config.yaml
num_attention_heads: 4
qk_norm: false
parallel_block: false
init_std_qkv: 0.0407
optimizer: "cautious_adamw"
beta1: 0.9
beta2: 0.98
doc_mask: true
max_steps: 4999
Each number is 200 + 40 x the weight over its row's rms, rounded and kept within 0 to 999. Layers, rows and columns count from 0. The size before them is the row's rms in percent of the matrix's.

# layer 11 MLP up, 256x128, rms 0.0913, rows 1-37, columns 64-127
099,239,190,180,223,198,141,212,133,212,174,143,160,251,170,198,150,251,227,244,233,247,218,222,166,276,214,153,221,154,230,303,208,207,160,140,196,303,130,214,200,137,175,211,192,279,215,183,225,220,186,242,136,211,241,174,169,169,195,184,185,131,256,179,136
111,98,155,210,154,236,214,265,177,163,214,176,180,229,164,184,174,179,206,187,191,183,137,205,263,226,124,136,217,157,191,232,240,210,214,192,247,234,233,113,232,198,230,153,183,156,202,174,204,250,250,172,231,244,145,192,226,257,183,182,157,208,228,197,160
099,165,178,150,133,247,220,204,182,242,243,157,178,247,290,228,187,295,234,268,247,141,220,223,217,258,207,216,208,192,197,261,197,171,174,194,90,249,226,194,116,210,184,180,239,182,142,242,266,200,168,236,183,235,236,180,194,229,201,252,146,176,137,190,156
100,178,184,217,190,170,186,182,176,267,316,150,178,189,190,191,200,220,230,230,180,234,177,188,173,165,179,147,275,212,186,190,242,123,213,161,181,179,236,137,231,261,198,233,113,143,120,190,217,169,177,243,231,184,185,134,235,163,135,168,197,210,138,214,258
099,239,270,180,269,220,194,211,147,146,158,153,136,138,212,244,224,224,220,207,181,230,188,213,219,238,179,161,187,170,230,233,203,184,239,176,150,230,145,204,177,198,205,245,118,257,244,159,168,172,241,165,165,161,256,251,174,141,210,230,237,209,137,110,191
102,182,225,211,145,121,177,277,121,231,190,209,92,165,202,173,263,188,228,201,219,179,138,187,218,131,165,219,128,115,218,187,143,212,218,182,213,180,277,168,182,247,142,231,233,219,202,185,181,248,214,206,157,222,220,255,172,208,155,200,191,261,226,177,138
093,241,189,179,132,203,208,189,226,208,223,280,249,169,221,186,156,194,199,228,162,149,205,181,192,290,233,130,224,214,195,183,154,125,197,205,197,162,167,174,200,195,148,203,201,136,226,169,260,174,201,159,252,239,257,249,168,242,203,159,231,239,199,163,263
102,145,122,141,211,256,215,216,239,265,246,261,184,219,161,239,263,321,256,155,178,235,227,200,230,129,169,198,86,180,204,269,143,216,198,185,144,126,191,224,197,151,213,148,222,265,191,172,151,177,271,167,105,211,176,213,261,161,181,209,172,218,170,179,190
105,162,235,168,107,240,157,268,241,182,231,245,190,235,154,247,227,243,265,270,179,218,159,283,205,234,200,139,261,203,236,236,188,227,92,253,175,234,236,205,145,183,165,201,166,156,157,219,238,217,180,241,238,216,182,203,263,156,127,200,150,234,203,227,241
091,230,266,225,146,266,234,160,253,211,229,293,142,146,190,191,199,258,215,150,269,213,177,215,208,229,141,229,240,196,171,293,177,211,262,219,206,198,240,263,148,238,169,163,150,216,161,234,198,186,263,218,197,241,228,177,267,209,254,131,229,178,245,229,203
100,214,161,188,185,219,208,227,234,219,194,199,228,169,208,195,186,138,228,144,232,230,219,201,184,186,232,234,222,238,155,237,150,177,240,156,179,176,242,259,159,238,139,239,179,200,196,262,186,154,143,196,158,212,156,211,212,210,161,124,258,227,179,236,214
095,212,233,212,237,221,229,272,211,211,175,267,170,140,210,274,179,204,237,248,197,217,194,223,137,158,222,165,184,181,187,181,145,310,269,225,120,184,130,164,208,246,185,172,117,171,183,224,169,265,227,211,181,226,236,226,206,168,170,227,222,108,194,140,202
097,162,174,155,147,185,232,215,201,230,207,198,198,156,188,157,139,253,249,147,206,230,108,273,246,213,154,231,188,270,178,117,278,143,195,237,214,231,223,123,195,147,336,141,215,234,203,226,227,218,191,200,203,140,169,169,194,151,212,275,186,181,237,203,137
101,225,129,222,238,213,140,245,177,220,142,176,228,173,189,231,188,182,189,300,145,200,193,160,219,196,158,219,161,185,236,126,220,205,280,186,215,216,215,186,227,222,146,175,199,214,254,213,181,207,204,174,221,180,194,235,174,195,200,219,193,206,218,196,249
088,225,123,187,193,235,255,304,173,222,172,194,141,127,202,241,226,154,135,163,226,248,194,269,181,217,148,192,150,243,216,174,161,237,163,233,251,263,185,253,148,231,214,191,165,208,165,292,185,141,184,137,166,212,197,183,164,167,208,165,262,226,200,265,179
091,213,197,235,198,200,192,153,194,219,183,238,267,248,243,160,194,227,243,166,256,302,182,201,226,219,166,240,161,222,155,224,253,213,264,201,132,234,213,170,129,228,217,291,172,186,208,270,198,181,180,241,198,225,208,177,251,235,204,212,213,200,216,182,121
102,206,149,220,248,257,201,282,142,198,171,202,229,157,228,211,205,184,200,165,185,163,118,128,272,205,189,232,195,153,161,191,260,214,190,156,138,274,151,167,248,166,259,247,154,210,196,144,200,208,224,248,185,198,241,232,276,203,234,205,260,207,226,156,241
112,197,228,191,253,162,172,257,152,267,202,256,194,180,187,183,229,166,214,192,245,207,219,194,242,232,159,109,206,160,225,140,175,207,206,208,232,236,173,242,254,195,245,193,112,139,182,203,186,286,180,194,209,224,249,203,183,252,147,146,231,183,254,199,199
105,228,181,290,163,100,219,242,215,191,215,204,105,242,136,91,99,177,234,195,234,246,206,286,275,239,130,170,178,248,209,212,134,176,175,232,206,198,199,185,240,225,232,169,206,238,229,238,171,239,217,193,219,168,202,138,168,231,188,188,190,195,259,231,191
103,194,175,170,184,195,239,277,230,145,192,186,172,226,204,178,205,131,207,198,128,243,261,199,164,181,254,123,183,215,269,183,191,219,223,189,140,200,191,274,230,256,211,98,302,223,159,230,226,172,243,181,247,266,225,208,233,233,254,122,199,197,220,209,184
105,149,168,194,231,230,215,218,132,172,173,221,221,227,235,215,185,161,232,280,128,174,155,231,163,116,238,222,191,167,246,218,262,104,164,192,182,275,199,187,183,294,214,128,206,205,203,169,242,211,183,255,182,209,207,161,140,169,201,226,146,218,200,197,167
099,257,253,205,223,144,191,242,144,198,222,181,202,265,174,184,168,218,251,244,163,295,182,271,264,190,181,249,217,290,128,233,163,176,130,190,245,244,172,210,211,188,251,188,236,239,207,214,205,181,238,226,213,193,186,215,195,223,201,192,112,187,190,118,221
099,136,219,223,192,215,131,197,253,171,134,186,182,241,284,199,99,195,177,251,258,239,230,232,161,144,181,166,155,146,186,155,167,136,211,251,99,259,201,215,234,173,193,192,205,264,199,164,189,196,134,241,172,246,184,189,171,174,175,103,165,273,238,218,239
104,237,146,206,225,187,162,171,266,195,165,215,259,206,194,221,202,159,243,213,179,192,221,217,241,207,150,125,241,210,227,179,103,179,213,198,208,229,276,204,188,214,199,205,219,135,189,266,177,249,124,104,128,141,154,146,178,258,266,222,236,204,207,170,135
097,194,185,234,206,221,244,220,195,153,169,127,263,140,218,269,258,198,142,194,231,212,229,229,193,198,238,231,245,240,187,280,214,244,236,185,210,162,189,186,228,146,262,192,205,190,209,196,225,161,241,243,207,199,193,235,142,184,158,221,193,217,135,216,242
102,161,176,187,144,213,207,187,207,137,207,180,141,274,300,197,251,161,138,193,161,251,174,217,150,83,262,140,213,173,216,197,246,229,194,179,220,203,229,198,217,144,211,190,159,152,246,187,178,149,244,184,168,235,118,222,191,173,218,163,213,192,183,254,161
106,229,220,199,146,199,222,197,224,173,274,270,181,208,216,192,203,248,80,209,137,277,212,213,229,168,220,256,225,201,168,140,187,225,166,223,227,245,144,165,258,264,200,201,292,204,226,232,215,142,97,204,181,164,248,258,196,148,150,209,234,213,183,169,223
093,150,198,218,220,235,190,244,291,189,179,167,175,182,201,149,125,242,168,234,243,218,213,201,213,216,255,199,215,200,216,197,168,174,177,112,254,204,129,145,246,162,218,288,123,140,205,243,194,125,172,211,175,240,119,229,135,188,216,203,211,205,259,187,228
097,198,202,241,169,264,209,219,147,156,265,191,241,194,177,178,127,192,200,233,252,181,164,196,242,213,228,127,95,196,167,112,278,203,117,128,199,300,203,163,196,201,165,208,185,242,253,215,186,191,185,205,198,201,237,202,193,208,237,200,103,219,232,185,254
094,194,240,222,142,283,259,262,212,151,143,158,230,158,196,207,209,143,85,250,180,189,173,263,161,136,208,182,132,162,182,255,141,173,187,184,222,98,154,245,165,229,177,169,186,138,183,168,196,250,166,270,185,178,222,198,236,227,175,174,201,232,192,218,189
094,171,234,258,191,161,201,214,222,213,194,207,163,277,187,265,252,210,230,180,172,169,221,250,104,253,180,240,194,203,208,191,172,207,182,185,197,210,215,286,177,172,206,217,178,113,166,263,142,250,247,290,207,143,117,189,191,259,127,218,180,152,223,173,207
094,208,214,133,247,198,170,132,236,213,161,233,197,175,257,257,158,169,240,233,160,284,166,167,234,231,128,171,187,137,173,190,243,186,212,227,205,208,265,265,228,199,214,163,264,138,211,297,204,124,319,188,223,224,233,152,231,178,224,195,201,161,241,198,170
103,83,172,254,224,171,165,204,232,209,266,169,173,136,239,169,199,177,119,144,165,260,245,179,227,110,205,100,275,233,233,204,165,209,182,176,224,166,212,243,181,208,177,243,187,160,227,202,188,168,213,171,208,171,210,230,128,220,216,248,163,171,210,191,214
101,220,263,180,248,175,223,122,203,230,191,256,169,187,270,228,188,248,293,195,141,168,175,186,191,217,216,180,219,198,199,262,238,192,187,260,132,225,257,240,254,281,214,223,173,223,116,192,256,186,175,141,232,213,182,152,180,169,210,155,186,231,207,174,265
097,247,207,200,191,255,195,160,198,141,175,97,184,173,172,245,233,195,183,195,207,201,203,185,181,279,228,234,186,280,211,143,222,176,213,208,164,258,225,185,267,222,267,247,186,165,230,213,182,271,238,191,202,160,266,242,207,138,151,210,244,217,165,244,149
104,254,218,219,176,195,217,169,187,176,272,136,212,219,247,188,166,204,212,208,188,154,219,184,220,214,259,180,191,187,234,231,195,285,185,184,123,188,124,217,195,141,104,135,248,255,151,195,195,218,202,214,131,234,177,175,157,213,243,259,165,252,194,202,166
100,135,191,170,168,145,206,188,168,162,166,265,193,214,209,212,252,236,220,182,147,212,172,181,136,179,201,262,177,137,229,216,209,225,266,152,201,230,243,231,124,195,191,164,210,139,170,190,108,155,228,183,232,181,240,221,225,307,210,202,187,197,151,244,254
# layer 11 MLP down (transposed), 256x128, rms 0.0866, rows 1-36, columns 64-127
099,253,274,150,232,168,179,200,180,157,159,163,214,241,237,163,160,216,238,184,203,128,144,193,155,236,177,232,251,202,198,208,235,215,212,190,230,186,166,214,193,163,175,238,181,156,231,218,192,187,200,278,230,184,183,234,198,179,228,254,180,184,185,190,188
108,211,179,188,247,223,193,162,188,200,199,136,174,268,233,248,164,173,159,180,195,218,122,167,107,165,245,237,200,142,257,174,158,226,179,150,233,232,238,198,191,258,188,256,231,283,205,242,202,164,225,215,194,244,151,282,183,254,127,166,153,220,242,214,227
100,242,207,169,242,217,140,227,185,100,174,250,208,193,237,185,192,239,192,208,246,83,194,292,188,190,211,201,196,203,188,205,226,190,191,160,174,182,209,210,111,136,195,205,225,214,158,190,206,160,249,188,145,197,188,188,227,170,178,232,139,150,184,262,161
100,150,227,237,190,281,170,154,195,199,227,177,229,284,225,174,234,198,203,228,225,201,108,198,229,184,181,197,180,238,206,252,122,166,156,207,188,132,221,244,194,169,260,207,228,197,236,155,218,275,205,194,219,196,181,229,174,199,190,185,186,214,94,167,164
100,182,209,188,140,144,225,242,200,201,235,230,122,210,188,162,179,217,209,204,178,256,175,193,256,225,182,188,197,234,159,211,187,208,190,173,242,197,252,195,259,220,223,176,208,223,204,272,203,216,195,214,270,313,281,235,204,194,264,206,208,223,271,187,140
103,138,217,207,191,204,192,200,214,192,264,210,200,198,185,186,198,154,167,179,261,199,277,137,194,185,212,202,215,293,137,108,162,193,177,144,243,179,219,227,226,262,230,234,105,223,261,160,196,207,227,188,156,219,186,216,203,264,227,206,238,184,173,238,145
098,240,255,230,263,161,141,194,202,153,233,156,220,197,231,131,186,216,195,201,201,225,188,227,204,237,254,228,187,214,69,217,192,122,257,193,199,265,195,164,234,178,166,168,199,248,191,282,213,188,208,265,195,238,216,201,193,235,174,216,164,195,215,209,243
103,175,246,279,246,205,118,241,235,266,277,223,242,239,200,147,205,95,238,218,180,187,221,182,214,232,221,176,182,240,148,188,191,205,168,157,165,213,154,140,217,207,249,208,161,170,143,227,163,187,267,160,186,193,228,235,223,189,176,227,218,247,141,275,198
105,189,158,264,123,199,218,216,239,233,253,147,248,181,158,164,217,199,252,218,290,183,187,219,185,204,182,257,312,221,204,178,153,237,186,187,197,262,189,152,215,189,195,174,213,212,154,191,224,203,314,275,138,224,188,148,154,215,282,181,185,189,266,192,238
091,219,177,191,157,163,185,127,175,193,187,181,196,221,253,163,266,222,201,243,172,221,163,250,130,173,231,146,253,180,186,228,187,245,121,279,179,220,184,160,179,163,249,169,203,137,275,186,140,195,205,170,134,108,134,236,208,158,230,263,175,207,163,177,259
100,242,230,150,136,278,160,229,187,161,253,167,212,238,177,179,201,266,153,230,196,154,143,176,220,218,205,166,236,208,226,207,207,186,146,210,177,190,192,159,160,190,202,117,211,221,234,145,161,151,209,209,266,258,212,166,190,136,186,186,131,245,226,122,176
098,133,187,173,163,222,164,211,121,175,312,90,189,210,214,191,230,205,175,121,220,237,211,261,92,219,202,224,231,198,224,214,213,170,245,233,250,238,175,238,187,177,192,196,229,242,201,223,154,251,175,70,266,191,219,237,181,232,157,202,163,225,196,188,239
099,180,167,171,197,224,144,205,199,195,146,178,139,202,154,276,181,125,222,180,265,143,211,143,255,230,184,172,131,210,206,235,204,252,242,177,170,209,157,197,209,242,187,184,216,145,228,136,152,204,159,217,227,239,160,183,188,171,231,285,189,235,196,143,256
099,201,257,162,297,238,247,209,189,311,207,192,203,171,170,205,217,162,204,171,175,184,187,215,243,251,165,166,201,173,239,179,223,203,155,214,263,177,191,183,181,221,117,206,142,133,221,118,214,194,267,141,191,219,193,227,219,220,261,188,212,161,160,215,235
090,205,287,175,200,208,209,104,214,177,276,192,227,227,193,168,137,240,240,188,192,264,209,207,212,125,190,200,208,262,194,234,281,264,150,248,202,175,210,268,158,171,259,202,173,153,199,150,214,228,187,184,184,265,177,146,241,200,172,187,90,195,218,224,221
091,255,171,231,220,207,234,249,200,163,215,183,169,181,228,251,268,154,222,184,244,260,230,133,166,165,173,217,216,177,117,193,204,266,150,156,219,188,189,213,193,175,158,189,194,228,265,176,127,203,153,204,211,156,218,173,162,192,219,207,122,154,207,216,303
102,178,188,191,149,204,212,189,193,174,105,186,147,99,202,161,243,207,239,171,200,190,238,196,251,198,92,248,120,282,197,240,208,152,208,180,183,170,155,284,211,208,250,180,203,175,245,233,94,221,210,173,192,125,172,178,200,252,149,153,146,189,193,165,291
113,190,175,219,158,160,228,208,183,223,206,164,263,168,210,107,218,222,178,174,215,222,194,215,216,221,207,179,182,205,75,164,188,221,193,215,216,172,109,249,231,155,207,129,193,159,221,201,214,236,239,221,237,256,257,214,137,217,147,154,182,271,175,248,225
101,183,177,174,191,215,193,193,206,170,196,269,122,245,199,225,171,233,184,224,205,180,183,249,261,195,123,137,225,199,183,160,264,290,237,288,197,221,242,164,317,233,118,189,122,226,164,224,247,274,166,252,191,242,273,226,164,258,208,230,178,172,136,303,219
102,212,177,296,240,214,290,244,176,300,175,178,231,146,218,165,180,190,183,120,180,217,279,246,186,149,266,232,201,267,211,185,181,90,225,207,222,205,213,163,198,198,241,147,181,207,208,191,206,220,238,147,188,239,214,281,213,190,257,156,242,167,168,218,210
104,204,254,221,207,247,101,231,223,169,157,162,203,163,168,246,207,158,263,193,257,191,134,193,168,201,258,185,178,134,185,231,250,169,201,174,170,173,149,266,272,130,84,167,239,248,181,188,173,192,220,183,166,159,200,136,113,217,156,159,274,188,201,238,233
101,209,208,133,236,163,264,245,274,176,102,180,183,145,223,234,212,189,233,142,172,251,179,191,242,248,200,221,227,184,177,202,206,225,223,216,167,223,212,213,215,285,229,205,172,203,170,168,169,168,208,219,158,201,255,203,229,184,187,234,229,124,147,190,163
099,232,174,170,227,257,196,244,190,179,175,198,139,167,188,200,268,127,247,167,273,232,210,168,154,175,158,169,217,261,195,217,133,163,162,241,221,151,315,212,159,158,158,207,201,157,125,173,255,174,230,228,238,220,175,158,146,175,196,188,232,154,218,210,265
103,204,172,140,216,119,99,210,180,122,224,195,173,273,199,215,193,237,194,223,174,133,202,136,201,217,194,150,163,205,204,307,60,163,219,213,163,219,151,203,259,166,203,222,183,159,215,180,236,238,169,150,264,151,251,235,234,133,215,218,233,196,203,229,167
099,247,241,202,189,222,195,210,248,215,187,251,274,161,152,267,268,176,139,169,234,214,203,209,231,217,263,140,272,209,192,155,178,314,165,175,155,245,207,145,228,179,283,158,172,190,155,204,192,180,222,228,222,183,196,214,148,208,223,189,148,302,154,244,146
097,204,146,168,183,203,250,300,241,249,168,165,221,209,224,220,236,248,231,216,220,187,152,215,239,198,191,207,234,288,283,230,208,269,192,195,165,221,264,152,182,175,206,213,240,242,268,227,209,193,236,230,178,120,166,208,187,233,251,312,157,221,251,222,132
105,122,218,246,214,178,197,198,209,264,172,194,235,272,184,167,148,127,184,167,160,140,191,148,245,193,219,165,225,150,258,216,217,182,179,141,206,190,219,211,189,267,160,155,274,158,255,284,152,247,243,154,234,247,193,112,250,218,225,219,172,167,262,182,177
092,223,135,221,132,227,199,207,251,202,199,226,249,116,147,181,215,173,233,161,217,136,182,190,220,182,209,132,282,173,170,150,168,190,188,215,252,241,216,221,232,105,146,217,160,157,172,172,263,167,119,199,259,210,156,195,160,199,228,230,228,243,141,236,177
098,200,203,187,268,201,154,169,261,238,124,152,225,194,224,233,171,167,212,207,141,162,229,212,206,276,210,182,247,106,205,208,217,190,256,183,228,218,213,158,217,144,287,224,168,173,228,148,254,144,160,253,194,276,166,193,172,152,151,199,185,225,284,185,136
090,249,168,208,173,187,207,194,180,198,215,201,199,130,180,201,213,196,161,219,220,82,174,306,177,179,226,188,217,189,113,210,219,233,209,149,213,168,231,203,216,263,166,164,172,195,245,114,195,173,184,147,176,240,180,193,213,161,216,298,190,145,172,256,190
098,188,226,136,180,203,230,234,203,188,202,181,237,240,247,189,196,219,171,235,234,200,192,220,314,210,232,120,179,217,164,182,174,300,164,295,175,178,206,162,226,234,164,207,219,152,210,173,236,156,133,222,152,172,183,141,196,222,284,129,220,201,189,177,205
093,188,225,188,238,247,242,264,193,99,196,221,256,160,129,190,176,184,128,186,215,157,206,191,217,154,200,223,253,162,285,221,197,197,188,236,140,170,193,183,259,276,115,179,178,228,198,63,255,199,178,157,190,208,197,209,216,234,185,206,261,193,201,216,280
100,228,193,94,206,170,261,213,159,243,283,257,223,216,204,253,212,151,222,215,207,180,167,248,241,170,170,221,157,206,240,194,226,250,168,264,277,102,227,177,208,157,243,214,232,204,158,238,219,102,120,210,250,201,190,163,207,136,209,179,232,230,182,190,235
099,257,245,193,225,241,190,214,175,195,244,182,221,253,233,265,211,155,140,271,166,254,208,207,303,230,270,212,238,226,191,220,193,145,190,197,139,304,225,208,220,227,129,238,235,216,194,220,153,178,225,224,185,113,124,207,147,132,198,250,158,183,163,251,206
093,184,243,212,173,194,183,320,220,224,257,228,208,152,152,231,218,198,184,98,222,172,192,144,216,202,203,231,232,228,239,328,224,210,204,131,307,222,181,216,194,145,124,186,216,181,154,231,211,103,218,212,257,250,131,200,233,224,228,246,175,207,201,198,240
103,165,225,147,179,196,239,175,244,136,190,220,225,248,145,222,203,230,149,195,227,135,214,211,195,208,238,157,231,161,233,142,200,163,173,146,197,186,176,222,134,244,147,159,225,221,274,169,164,171,170,177,229,190,238,257,205,252,221,241,171,186,188,133,233
# layer 11 MLP gate, 256x128, rms 0.0965, rows 2-37, columns 64-127
101,196,228,132,130,226,201,195,234,205,194,227,245,190,251,257,180,144,198,220,182,184,199,189,233,226,229,64,260,138,140,186,219,179,212,219,187,275,173,240,226,192,173,234,184,213,224,209,306,183,149,162,166,191,195,184,184,215,193,208,251,200,239,155,158
101,154,205,236,166,121,203,228,197,229,123,281,175,199,274,244,160,271,169,95,189,194,239,167,206,243,230,224,250,136,141,254,270,174,168,153,162,243,248,250,165,141,280,283,239,227,162,196,166,214,239,227,174,277,225,186,186,157,212,229,143,132,204,194,183
100,138,116,214,236,181,215,159,237,203,179,184,168,140,221,188,219,194,181,217,245,187,204,192,183,194,234,191,82,211,198,155,193,175,163,231,213,265,195,212,209,210,206,171,211,230,180,209,151,239,134,184,195,257,248,161,163,299,215,220,200,228,209,228,99
098,82,186,145,140,243,229,203,222,147,240,192,231,161,306,210,230,185,182,189,226,134,175,173,198,178,142,139,137,191,176,234,271,220,214,164,133,253,154,196,251,201,105,181,236,220,224,191,145,203,239,237,171,266,205,308,211,238,150,191,166,175,157,257,219
099,204,210,183,199,237,213,163,175,177,189,203,275,237,212,154,329,132,128,155,235,156,206,219,206,209,224,238,186,227,236,213,182,263,208,135,265,237,203,113,223,169,175,266,194,176,212,256,231,165,125,209,234,212,213,274,227,138,153,176,267,246,197,178,268
099,215,169,196,224,235,171,200,143,258,196,231,226,241,233,266,151,202,157,176,149,171,244,220,176,195,244,216,122,172,189,182,249,204,191,135,137,233,162,211,172,158,189,224,183,134,231,248,213,239,173,173,206,203,224,213,190,197,104,135,224,136,184,175,200
098,237,261,193,197,163,238,245,135,134,153,196,275,234,199,151,180,157,216,175,168,250,193,179,178,306,184,219,154,194,200,205,146,167,225,130,204,144,195,142,161,232,223,185,278,182,187,263,137,232,183,200,181,241,166,263,157,243,197,152,185,201,162,215,155
101,182,171,124,198,215,151,185,226,130,234,254,210,256,174,173,256,187,174,264,235,176,229,176,180,175,236,262,168,127,187,213,224,223,248,183,131,195,157,281,191,209,143,237,211,227,163,200,237,179,185,266,160,161,207,192,233,164,204,186,180,235,258,235,170
088,174,199,246,239,206,135,183,206,213,160,230,190,163,254,212,246,146,197,185,204,207,261,131,133,221,227,168,220,204,202,147,170,194,194,249,139,211,246,252,145,178,154,177,272,187,189,204,276,213,171,259,231,231,192,138,159,224,143,316,124,179,197,203,174
097,187,245,201,268,184,192,193,179,237,142,160,222,231,187,154,256,184,211,172,215,230,227,163,112,179,225,235,235,223,162,193,242,213,182,89,220,217,129,292,233,230,155,235,221,185,136,239,136,207,191,199,178,148,159,227,235,167,132,214,172,205,183,172,208
099,243,258,217,289,169,162,233,237,178,137,221,198,173,258,251,201,250,188,234,174,178,156,193,230,229,181,200,219,290,145,167,227,170,175,165,189,224,207,213,119,141,203,197,157,104,203,185,202,180,152,208,165,256,156,187,225,167,136,256,172,96,151,188,246
093,214,240,192,157,178,188,207,198,182,260,254,201,211,191,244,170,190,127,151,139,126,188,166,202,211,173,256,229,105,267,103,262,157,213,211,114,142,234,204,234,203,147,194,235,127,217,197,179,185,167,176,174,212,203,119,151,183,221,264,206,211,145,219,211
099,265,185,212,256,213,194,258,204,226,157,217,257,180,178,300,170,164,301,189,150,215,166,178,207,228,145,235,213,152,176,176,206,260,216,202,202,195,237,178,192,208,125,231,155,231,253,265,199,229,198,190,106,174,211,185,203,178,219,255,160,147,138,164,188
089,176,197,194,181,182,238,242,183,181,195,184,195,233,222,158,261,228,145,226,225,280,152,225,158,256,248,232,221,236,171,264,202,161,200,143,169,186,197,291,150,214,161,181,248,285,210,221,155,180,220,145,258,147,136,185,265,201,130,150,190,126,197,176,214
093,228,169,231,195,187,270,182,192,244,196,263,236,164,231,237,260,250,184,175,253,217,218,177,177,142,157,207,175,200,182,174,170,262,226,200,150,179,210,127,207,217,156,237,113,166,156,212,197,234,175,219,197,259,158,207,181,155,198,214,223,233,229,187,178
103,158,128,170,192,176,177,156,236,170,209,164,158,217,153,190,299,173,154,102,209,213,221,164,220,237,194,199,239,225,168,195,184,186,229,224,210,185,223,227,229,250,258,219,211,126,236,237,147,204,216,158,184,148,229,163,159,191,250,226,166,146,179,202,237
112,188,188,168,226,183,190,101,249,205,142,206,151,212,155,163,235,158,159,149,168,166,219,183,258,206,191,197,263,189,217,203,269,239,294,174,165,208,249,185,187,222,210,175,244,101,181,223,229,177,177,159,230,239,196,159,205,230,114,206,154,167,178,159,197
099,186,197,141,289,200,119,265,191,226,175,292,200,258,196,262,205,151,238,216,199,215,214,191,224,145,252,232,192,191,163,149,144,197,185,194,226,196,145,194,158,200,263,217,219,243,284,239,184,177,157,256,137,82,233,158,216,238,205,204,228,192,194,205,206
099,208,138,173,169,206,164,160,217,191,130,172,170,238,221,249,193,209,134,210,170,138,254,148,170,224,180,156,190,183,104,200,258,267,244,198,182,194,219,236,160,230,185,135,210,228,218,185,170,189,185,167,142,298,217,196,248,164,209,232,272,216,133,225,224
107,170,135,255,163,204,181,196,175,236,175,277,173,225,286,230,212,267,171,224,99,197,238,119,245,218,192,170,284,131,160,163,224,151,182,117,190,209,180,208,244,204,229,204,269,193,117,197,234,184,238,205,205,201,116,216,133,207,207,208,198,215,241,236,234
099,157,141,182,195,186,190,155,178,133,205,299,214,248,101,207,191,214,152,136,205,211,217,157,221,274,264,161,175,157,176,246,201,200,161,205,158,237,148,158,168,174,198,245,198,198,266,199,205,243,235,249,181,247,262,228,156,210,220,172,137,193,165,126,189
096,148,172,146,226,145,92,216,170,216,118,192,222,252,222,190,177,182,204,235,187,212,247,208,238,212,168,245,218,153,183,126,205,176,237,172,127,207,164,201,166,174,196,213,172,185,183,220,120,143,124,180,227,246,188,172,229,217,179,197,241,186,126,154,150
104,180,196,119,219,209,221,246,174,152,209,234,253,215,243,162,255,138,216,263,76,204,249,229,180,235,209,114,152,198,205,170,138,198,178,230,236,213,215,230,172,214,164,234,285,205,214,201,193,227,149,226,198,212,157,216,196,272,173,196,282,177,224,186,215
097,163,166,162,174,176,187,228,211,252,143,255,179,231,251,251,199,204,163,127,209,239,185,161,211,213,178,154,280,174,186,195,148,178,260,166,137,249,185,245,128,267,218,195,210,164,251,187,227,191,240,189,166,212,154,219,228,229,114,229,236,205,142,193,232
101,155,193,149,193,210,219,169,129,202,152,251,226,231,217,124,218,110,202,181,233,208,229,132,183,268,161,157,256,194,186,226,202,193,224,224,252,218,253,174,160,209,168,194,186,213,223,230,174,162,248,99,199,191,225,207,210,197,244,258,200,220,225,200,176
097,211,147,177,154,224,172,148,223,133,158,133,256,229,220,212,247,109,184,150,200,114,250,138,195,242,194,163,141,181,166,209,209,260,227,156,206,208,167,275,151,223,171,177,199,221,170,220,241,177,229,175,205,198,264,176,178,186,260,141,284,181,193,176,201
099,208,215,246,235,183,186,252,179,160,265,212,199,212,165,250,233,225,98,167,218,205,236,178,268,245,203,166,207,190,117,168,149,190,159,151,223,285,218,227,205,162,235,168,276,181,216,211,190,209,234,204,285,197,207,168,127,222,195,194,143,167,209,190,180
101,209,232,228,134,227,189,287,182,171,187,289,215,168,140,231,242,202,126,221,187,136,237,147,250,221,176,155,222,255,198,151,215,250,198,115,194,218,185,250,245,163,140,137,288,196,170,233,247,198,161,192,226,250,135,207,189,205,178,148,187,240,247,167,160
092,188,185,173,258,139,106,164,110,183,204,192,206,258,178,208,199,203,220,144,218,185,240,119,245,200,203,231,214,163,221,159,242,215,255,175,204,213,195,197,256,190,212,268,219,202,225,237,270,119,185,156,247,256,175,135,190,181,226,246,233,119,120,160,219
093,249,195,151,198,179,201,184,235,205,168,219,156,177,210,194,264,239,174,98,230,183,181,214,257,205,150,196,221,203,152,235,200,189,230,213,121,149,207,248,172,177,182,154,227,186,159,261,199,177,238,129,123,145,131,240,135,152,198,207,116,180,234,277,159
094,166,256,168,138,198,201,288,207,192,154,202,230,206,265,171,219,165,138,200,144,165,278,213,228,199,202,174,162,149,225,199,163,224,192,164,217,172,113,242,242,242,197,213,189,246,188,169,267,174,164,139,156,198,241,256,181,245,201,260,156,142,160,183,223
104,166,206,161,226,226,158,216,127,165,184,172,180,206,218,189,260,222,201,180,216,246,231,201,221,219,196,235,148,147,190,98,205,207,195,219,226,188,178,217,124,241,254,120,179,170,222,192,314,223,199,231,156,176,274,160,179,188,166,245,189,154,236,206,168
091,171,243,245,205,213,195,185,211,269,192,203,201,259,176,176,210,249,194,146,176,177,221,244,214,194,150,209,253,178,102,208,176,153,129,143,123,215,148,186,213,184,164,207,249,184,202,253,240,230,244,248,243,219,214,143,258,208,198,188,115,200,199,207,132
094,165,147,263,216,200,173,216,193,228,216,217,214,221,245,162,259,231,220,194,190,221,272,180,221,202,195,186,196,218,209,188,211,147,172,236,321,190,158,176,165,175,161,182,227,147,223,251,254,181,162,223,270,159,201,182,211,273,268,183,189,179,255,205,205
103,127,208,138,245,162,235,187,211,125,253,252,210,233,222,225,179,209,185,210,150,165,153,152,187,222,163,203,214,214,199,240,212,127,170,152,219,231,138,245,174,179,264,177,171,248,287,259,176,178,188,234,172,244,185,207,193,191,133,202,177,123,212,126,193
108,170,203,187,205,142,258,236,174,183,103,262,188,147,253,194,146,210,199,104,141,145,176,233,190,197,205,193,246,219,172,232,244,185,210,162,143,217,178,163,198,136,152,308,164,194,163,209,168,119,164,214,206,163,182,196,194,209,224,211,259,138,151,139,254